python train.py --n_layer=11 --d_model=512 --head_dim=64 --activation="swiglu" --norm_eps=1e-06 --qk_norm=false --parallel_block=false --init="normal" --lr=0.000287 --beta2=0.99 --grad_clip=1.0 --final_lr_fraction=0.0 --steps=11299
Each number is 500 + 50 x the weight over its row's rms, rounded and kept within 0 to 999. Layers, rows and columns count from 0. Numbers have three digits each. The size before them is the row's rms in percent of the matrix's.

# q: layer 7 attention query, 512x512, rms 0.0141, rows 0-63, columns 32-63
# k: layer 7 attention key, 512x512, rms 0.0141, rows 0-63, columns 32-63
# v: layer 7 attention value, 512x512, rms 0.0259, rows 0-19, columns 32-63
# o: layer 7 attention output (transposed), 512x512, rms 0.0232, rows 0-19, columns 32-63
q0 086:513541455532461529441573552530539453563474460494473600409494481426505429481446548512494444403410
k0 081:465457436378567587542520461484436529505486597601452475484484453575394567427379417477465458469540
q1 091:589509411504422418484604455545594480485534482575527496512568521631561571572543500428508521523488
k1 092:472546531506621561570510455508453588542450568508457556401504395545392515470547463435520485516515
q2 080:451430470475542533548468482540510519460491549507498488538478467455516489455538488484528530513507
k2 077:446500609583398488441470519571467480493526443473513572492399550410608415485586561508562490480493
q3 084:549561460468585494524461440579548570439472506464595570555480584518498523556506544474589501523540
k3 098:522525516588439554566556518449515551515491439417499456535515429516502513576471552448376547468435
q4 094:394475500530475521505524485486515521447493516475482527408508438444462520438515534546515500481403
k4 102:501586454462553488491478503504487477534496424423436546558483506579521499470571561490580563551458
q5 094:528398489441524494451460502467438501415520545482500582589472541480567517537479475510593462460471
k5 096:406558531448478471535508507484573464498467547515511449522457588462488517489497441436500546513469
q6 098:548547434522465441469498485642599413452503441439524520511469524455475524365508447515526512492513
k6 110:537572481480612500460533587464505482562436446474500479453571488549549519478484573448453479495485
q7 098:508506450473444521531475510446455525573529512498475536422561435561534510438477513468496504458497
k7 090:476455450504605506506461444418542544551481436485479515465526538495578421425506514494441512544518
q8 092:565515474498524476515536512501560526457513520471500522421497489457554470502473442524554528395563
k8 089:467556501551446476508526478525523553508416421408458535428451573539542541390467467508547469466577
q9 093:446505514421490535424504478512422516401501396572511458568535429567506453427451546466503461488478
k9 119:467562489547384520529447479484514408504525619510477513633432528455522568616487438393455542516536
q10 106:437389485547450510501595483447475513500446461506492505541412468501480555510453458476460449491506
k10 094:520568554535465491535483509503428476460516499508511465591504490390467538639511527417515521460485
q11 103:510540552509485539530506516527530425444505424494569462484548482514514449567553508491543523472417
k11 101:547532443467492445474472449530460470528456556480400514562468567565482539528441560386506494556449
q12 097:534344502489484391449476491561565454553471533575410573576427550490462521481557467520516577514475
k12 118:514526578538507521490500539440612475503552528469468485478565555522497508460507428509469533403464
q13 101:554549507481542421406473463494485455488504542509518470438432505473498430556499470496502562454536
k13 078:547508441481531426503503582543485432572500442450477471372524445535488500407441533592479516528518
q14 100:514524495539526514509498502512548523550466506541547512459514498491491577470483537529564535453489
k14 112:498518527453518566549560487508504472344483508584543556461514498494461489486529533472511537535522
q15 096:459403443577468544473475474504496581481528477470494523473430449624466461499422547503476529479484
k15 109:501490464517484442453505516443583465517522568549524555496429507458507527439473520509514497489577
q16 098:523511537502524528500457495510418474512496461509454492492523470538547479360535462473466487494504
k16 126:453499482418504682616525510512493431453495535577642470588457531468434524574510446536491472532505
q17 108:553501521505484524485546482556518481550528410434528547438504481419498496574562593414456583571472
k17 107:559437466522447542497444447442555448557526439495503450581591401542519466545527493572564487421412
q18 102:569553594533439536585477519546584532422448424469551477475439472458456507447475499542497493539523
k18 116:455476582437486567477541462449509448481540522469443503485498512458435449497507469580469483491440
q19 102:589467451553532396503378560494459565527519477572370520586464473509548544409580360503560555475469
k19 080:560565421547599668520481496409619448563460514460497582437504537468478428430423528581441475538543
q20 106:496461586385469565471509500464473532502514440562460448553531482486526506540527540504538461487449
k20 104:522465515421400495467512548596566546478588597521457541569483599433455537517516412450528485515531
q21 112:595609490502548409451428603497551504529500448411629430488447534447518456408530495499504544500460
k21 109:566508487452474557508551494448397525530562472494476476525569512652461495620456502457524488481445
q22 111:550590484509522543503448463549527460486462385503559456438488519508442488434577517494457518525507
k22 108:497592443493473497471490534436473460485481506473503495418491465542459527444467551492469527550534
q23 112:413518487442509569453488484518423462517533585536441470568512345467557456531427468428614550468449
k23 113:446451540551493440488529451538504492496533488510458565573477386425439467462485444572501495468520
q24 115:495357524502505493551559537452404484477511460511446449452454484449513479450576503460443524602554
k24 115:608462473529539492541531492451438571413411529436489550521567505355512485401580546616486494440483
q25 104:628439488474493548452493527546466476442534547463442473604540438460558487494383474518526476470540
k25 106:469396576372426443564446418452534348441474588505476483614517424417480518578451494442532498470510
q26 115:492461517433510525408552494474425407534542595520538503541572402485536507510393521541591526470489
k26 113:482547518519398582542403515537501555396516431453501498530514515454519495552509486565561475433527
q27 109:537436436514468511462540454490498597490470626585465513421486528559504505474560391519509495473577
k27 109:493483412477545607577498456503445649431512499524473528418504503538450486434515560524443514534545
q28 110:551470433510583450554537451498544560576539527470449492503478530489519529431546501435551443620466
k28 108:545443427482596607455546470427490554493537512480455439499448530642383500492429530530519493406456
q29 109:438536593460466516593500501450567389525420545478552585484486487549504555624537471499502453479523
k29 113:378571510556513424539580494542460538501534434509500619535430436458525490484580526484539477467547
q30 104:483578415492468630443448457540492425489599488508521468539504514550499581513542518553486422457496
k30 105:419514476508601387473591540617541454525490474516498523447473542511518472568480575439498516554520
q31 111:401481472440451505631567529479489626479475518404444522464470412511464503558535520494537549457492
k31 113:491421417534507469573492499488443485510549479520529564518444406551462448464544596522562497460520
q32 093:406400474478572527479560505498481558516490448490459455509529432415574497395435489500495560508490
k32 097:489574464464544493492489426442485462557471434435555521451441532456555545496563551534525444539486
q33 085:571502474563463576527513518402559496395508473473469525484477517549525576609574612463525525479457
k33 090:456498432473430498532554429488470502560492518365550527492520520512512513455545520428487557520551
q34 083:591480529557498514540445492535510515532505543584570482474458623556446525451486541526535508498512
k34 093:445443517445439418526440529565535475386503444535511486493530479450445527601428575463527530473550
q35 085:503455554467429558627451554506499476429502526556553513486465480450528453532470558611545484459403
k35 085:455492515422596468541453545429595459563493488455429478599512504493510482452475404500476497530516
q36 097:414390504410539627514485511540412491475548456458458444500510518420536498475507436487469485534524
k36 089:544461490489502438495488462512515451422466476549477501465506517532505488514455572530443530471459
q37 079:550487586492501544523467521495459444424520490557535553519466462422504465613470584453494477486532
k37 083:449434555452472508563545479471555492386520578513561505485460484447428471617480535396607504549499
q38 096:496492436473551597362496442539441489504512524436431438492526483508504486477557397577518515482465
k38 096:587476497480525561454530491523520517499503510535476451430537477585508556360425482579491416421471
q39 109:440478577446490524503560483445380561418486425542551546535431497462525531561482531526494471541530
k39 115:447451536481457533516518441516483563403562581536559490529505597503421440628523456475496505490541
q40 098:435496422499530610470572452497551532464483428501501546415498468416504505485488533442500431490551
k40 108:454523493435484493579635486512589470419498490497517496485415502508468511464568443523471485472485
q41 105:457425513493491627520571419536335516384517566480428569533453456515468455515480499470543452563511
k41 087:384489573443537649469516535548507505418523599541588486586460464445388552596561515500629484465479
q42 099:584479507520470493451448478584437526505484521503437467538431473576447497460492436489532495469528
k42 110:409532497495512514440515545446603501544535402422514563391504431537532571465448568464444458458474
q43 100:489443510531458488537506484517539488443463502549468471620470515405515538448614443467522491485484
k43 104:479471414502435443470519486455480508487527503476540383523491534544466555511555506503499536539515
q44 096:551579460437561486523437529558566429565513459483574556518553573593479497451529488466513495513552
k44 079:547573418434625455520487531544474515504485495483472542467527545654474517438490559506453449490457
q45 094:424469472480565542473549435534570510554492499592560511456558464363521560466505490489492483498463
k45 119:461437573470596548480520501439561548527517446453522488502540492516491546506481560498460515563449
q46 099:389469526492510587512570547466370561494503458525493382593488389521475511492560472474548455521525
k46 081:467557624414501509592555532492470425451549535529589539505485554437522474614510556468497558448450
q47 104:496560433498534553442478493477448447515516468435532456497488545467502478468526567442480513529411
k47 094:460417505586523460500451533486514451649419489510511471475445495493510552481510594456456511504499
q48 102:379465460438556536451642519531548492379555504544522455518516467523440515514432627421492479501514
k48 080:463527512555488458449512502538561426518583491511515503539487522493502511547527456501535550452450
q49 100:456555549557452446581525443498619485502529510542522547512423498428447452587578407502530453494544
k49 102:533538476553481565534435514472470449574484432509503477572563535584526553546490450511460514501459
q50 100:422504423436504440448544487444450484556483537452542493518510488461509459485571541486463486511487
k50 087:488509575588474537534424495501478502539596484457463499571498449507489521523526439567528433430425
q51 098:416533459524561540535537538482541554545456458438407408574528522539478506527510518464545512510484
k51 117:523583476572513478601469453447430577408541559580544517590458460506511507582518574407519556544454
q52 109:575560530514544503422554520429458539568545454505484463469525527527473538494463540496532476514523
k52 105:577598565575491496512474549412515583529491458486512507468464510599485417544491511462522486476414
q53 102:515590504493542514431504467484555460524505447474563509452501412492538549480452557490435502496543
k53 096:486551567549530520528398525435498451610476401470494557472527466499482544611506536540520492474501
q54 109:466366509468530454598471480390521512506514468457543520512451442419562479501526483510477490589450
k54 112:448493548574487517531418520434467545469495461503501514513548463534546501514483495538459474527445
q55 115:590502420525471527538507510566480539510503523439468494554517428530567438560508523506479480451505
k55 112:524499637452435412438431459562505449498451467500424501547497460534519502527469437496518446471516
q56 110:398528466584503460546601505522527501431502385511439415453454523446462435502501540486494532534487
k56 107:504511419494504554514516511442465376422540496451555502535465514535546475529424477491535552445503
q57 103:544452512456527499554489473493464469537509500526492475497558500611448505475556492530492470501517
k57 103:506641460551419398560523473475521565508445575579550522524440517496524516537509396526536503493512
q58 107:595587477540430568420474514497547513487499562518523516575448547567498460468477554525567474598507
k58 110:409516515484435498535525493490409544543523441429529506450475548436454527522512550492494526421517
q59 118:556539537602393419417473496492523470431472536460496536499454650457526493478570361488457515528568
k59 117:540518436406527523546507426460531515502510514474557519450577559552461565507520501510485542510487
q60 110:567436507399548469447473490468472505500429484568563559553535468529498452574442454505470493453484
k60 110:508534540504458444487526512562594444517514536473502511601502417433548549544572430575415474484542
q61 097:562539528520411502512565533487439448517480491462495506456597447537545501488453539459428492411551
k61 104:551568520535459547475561545537438567449520464460499514429519523439534508537602483413486498449606
q62 109:520521544624544538556527545577492575507541473491543480498569399393435540459456518464516505492453
k62 109:517411537498560523457494394464514483457403497463497485499537495502536455500424530494480453559432
q63 110:558526554475534453587537519352439489588502496417423493571574438513508456532466436532460462460509
k63 112:524453632559493479486503371511468556511472461545473423615536480472534439516547397494424458472547
v0 096:485515499485595507489538407556521442499487509458508478482441430477520520424525558561439481505473
o0 094:499508481413558551450458516496565467492537450406525584493500402506594497444418560511402535520441
v1 115:551433488474508509512489456496398493478463505530571464480467543543493472451586473477444590570467
o1 120:516423581576508472492352470478454575473513539424519484517524537523534559405555461413509484521471
v2 099:541408441498502585463487426533457514465572519504465438544615433436439508529477533523484549531542
o2 099:501581444452616466539606456461448471456540489408491427565550384536565432514496550538432478546530
v3 096:554454456369515463437534465555453487539571561474510509440583487484458572482457577492549497539478
o3 094:475461510594501392525531529555473473457546469366429470470467442516560450499565493484530500468491
v4 107:569505442513543520441513533485490485482472439490563499571425517467535494499586477520500553449460
o4 109:530516520421485557479511546473539460508490525554508569534482446619541456585525480450562431480496
v5 098:528491448450626506569578453544499471516448569504524451455455472520491592485592456542384466530488
o5 093:612517431469619492373467510474508515461531510534551524479481544492617540464517598489486496478492
v6 107:483534502355492459473416505496528495557590532510465542497630461454467528472465542577424366550466
o6 106:464389502487458516480520441519474474440534461480475424528474427507513553503485420487531513462441
v7 109:447468463427464544470495551517525411478419502392535463517403589518418573537499559469507468470489
o7 111:462468437463421535493418466529541513564449473467490483512485512432515514406462571455484518519538
v8 097:432406469507514466486553547497525465471516488568460476469432525521531457520511417529510506512495
o8 093:568511421387619525500451474479511511509516489454508506492513408582546521360427486524395504588477
v9 120:510520442440498488348468533531449468477547487535457507472456522516484477555446533609440452523408
o9 120:537459407428484525432516529485463471504469466509565524439557408538515600513424419579519523452469
v10 102:438582511441552517554502458513513498508529605488504396446464460548447470437438539479424459516487
o10 101:504476543648565513431479572486488526544508575474483483491392543342537555387457574478501568444542
v11 103:427550411515509551473529525583578513535501511580440468495517456443481518540450528541506391542537
o11 099:418511396433565454456631498500483481458532503578566487459569381603563451599472530591535517434546
v12 095:506387419588480498454453470461526471526480459530492502549476551519496494512478546425431508478559
o12 097:425542495539481494527532531475567441496466519426460461560442466475505449465536554418514422417564
v13 104:549453443494531534486457575473559544444495436506533529494471528482518526543473476571498482529492
o13 105:534486533437456534484467446471523462412463426594507448521512531576490485550425511525508440522491
v14 089:423462396464474493520624527569565517509487508446508376500509521473398579513475501432432563557509
o14 088:492642461442524499429486431526488545488489490427542501463542462465478526445467620507535476437563
v15 086:578467552573516507515389482455468556487550561608524520543380503506550485524557432501535374414518
o15 086:511328521495502573598581526495509405565499526513471481573416597457594463507575484450451502539489
v16 105:521494487428468484457414494460555475535526497514571536507608505541494548521480426549465415474487
o16 101:459384515506389482501447462498509434554540469585556471503572518501530565530416406497505475413409
v17 094:537473467616465562454469521415513521501523480562509516586451517572539525535534556480482375419560
o17 094:434489525509452445533503572412434358576548478562497459587461484545538561541490466483557466495476
v18 099:457503587510548468603464547508587509519595596497460452504529458515437492552527465527498448490462
o18 101:546501541505579484514505474536554528462511498532535501490427622449537492546569553452522522505514
v19 105:483482486469500536484393554478471521465547469510485526501540498552502402503494393519560364565536
o19 109:543584494565562565513537479526501469524554591553556456443553504493410449444548478510534533509531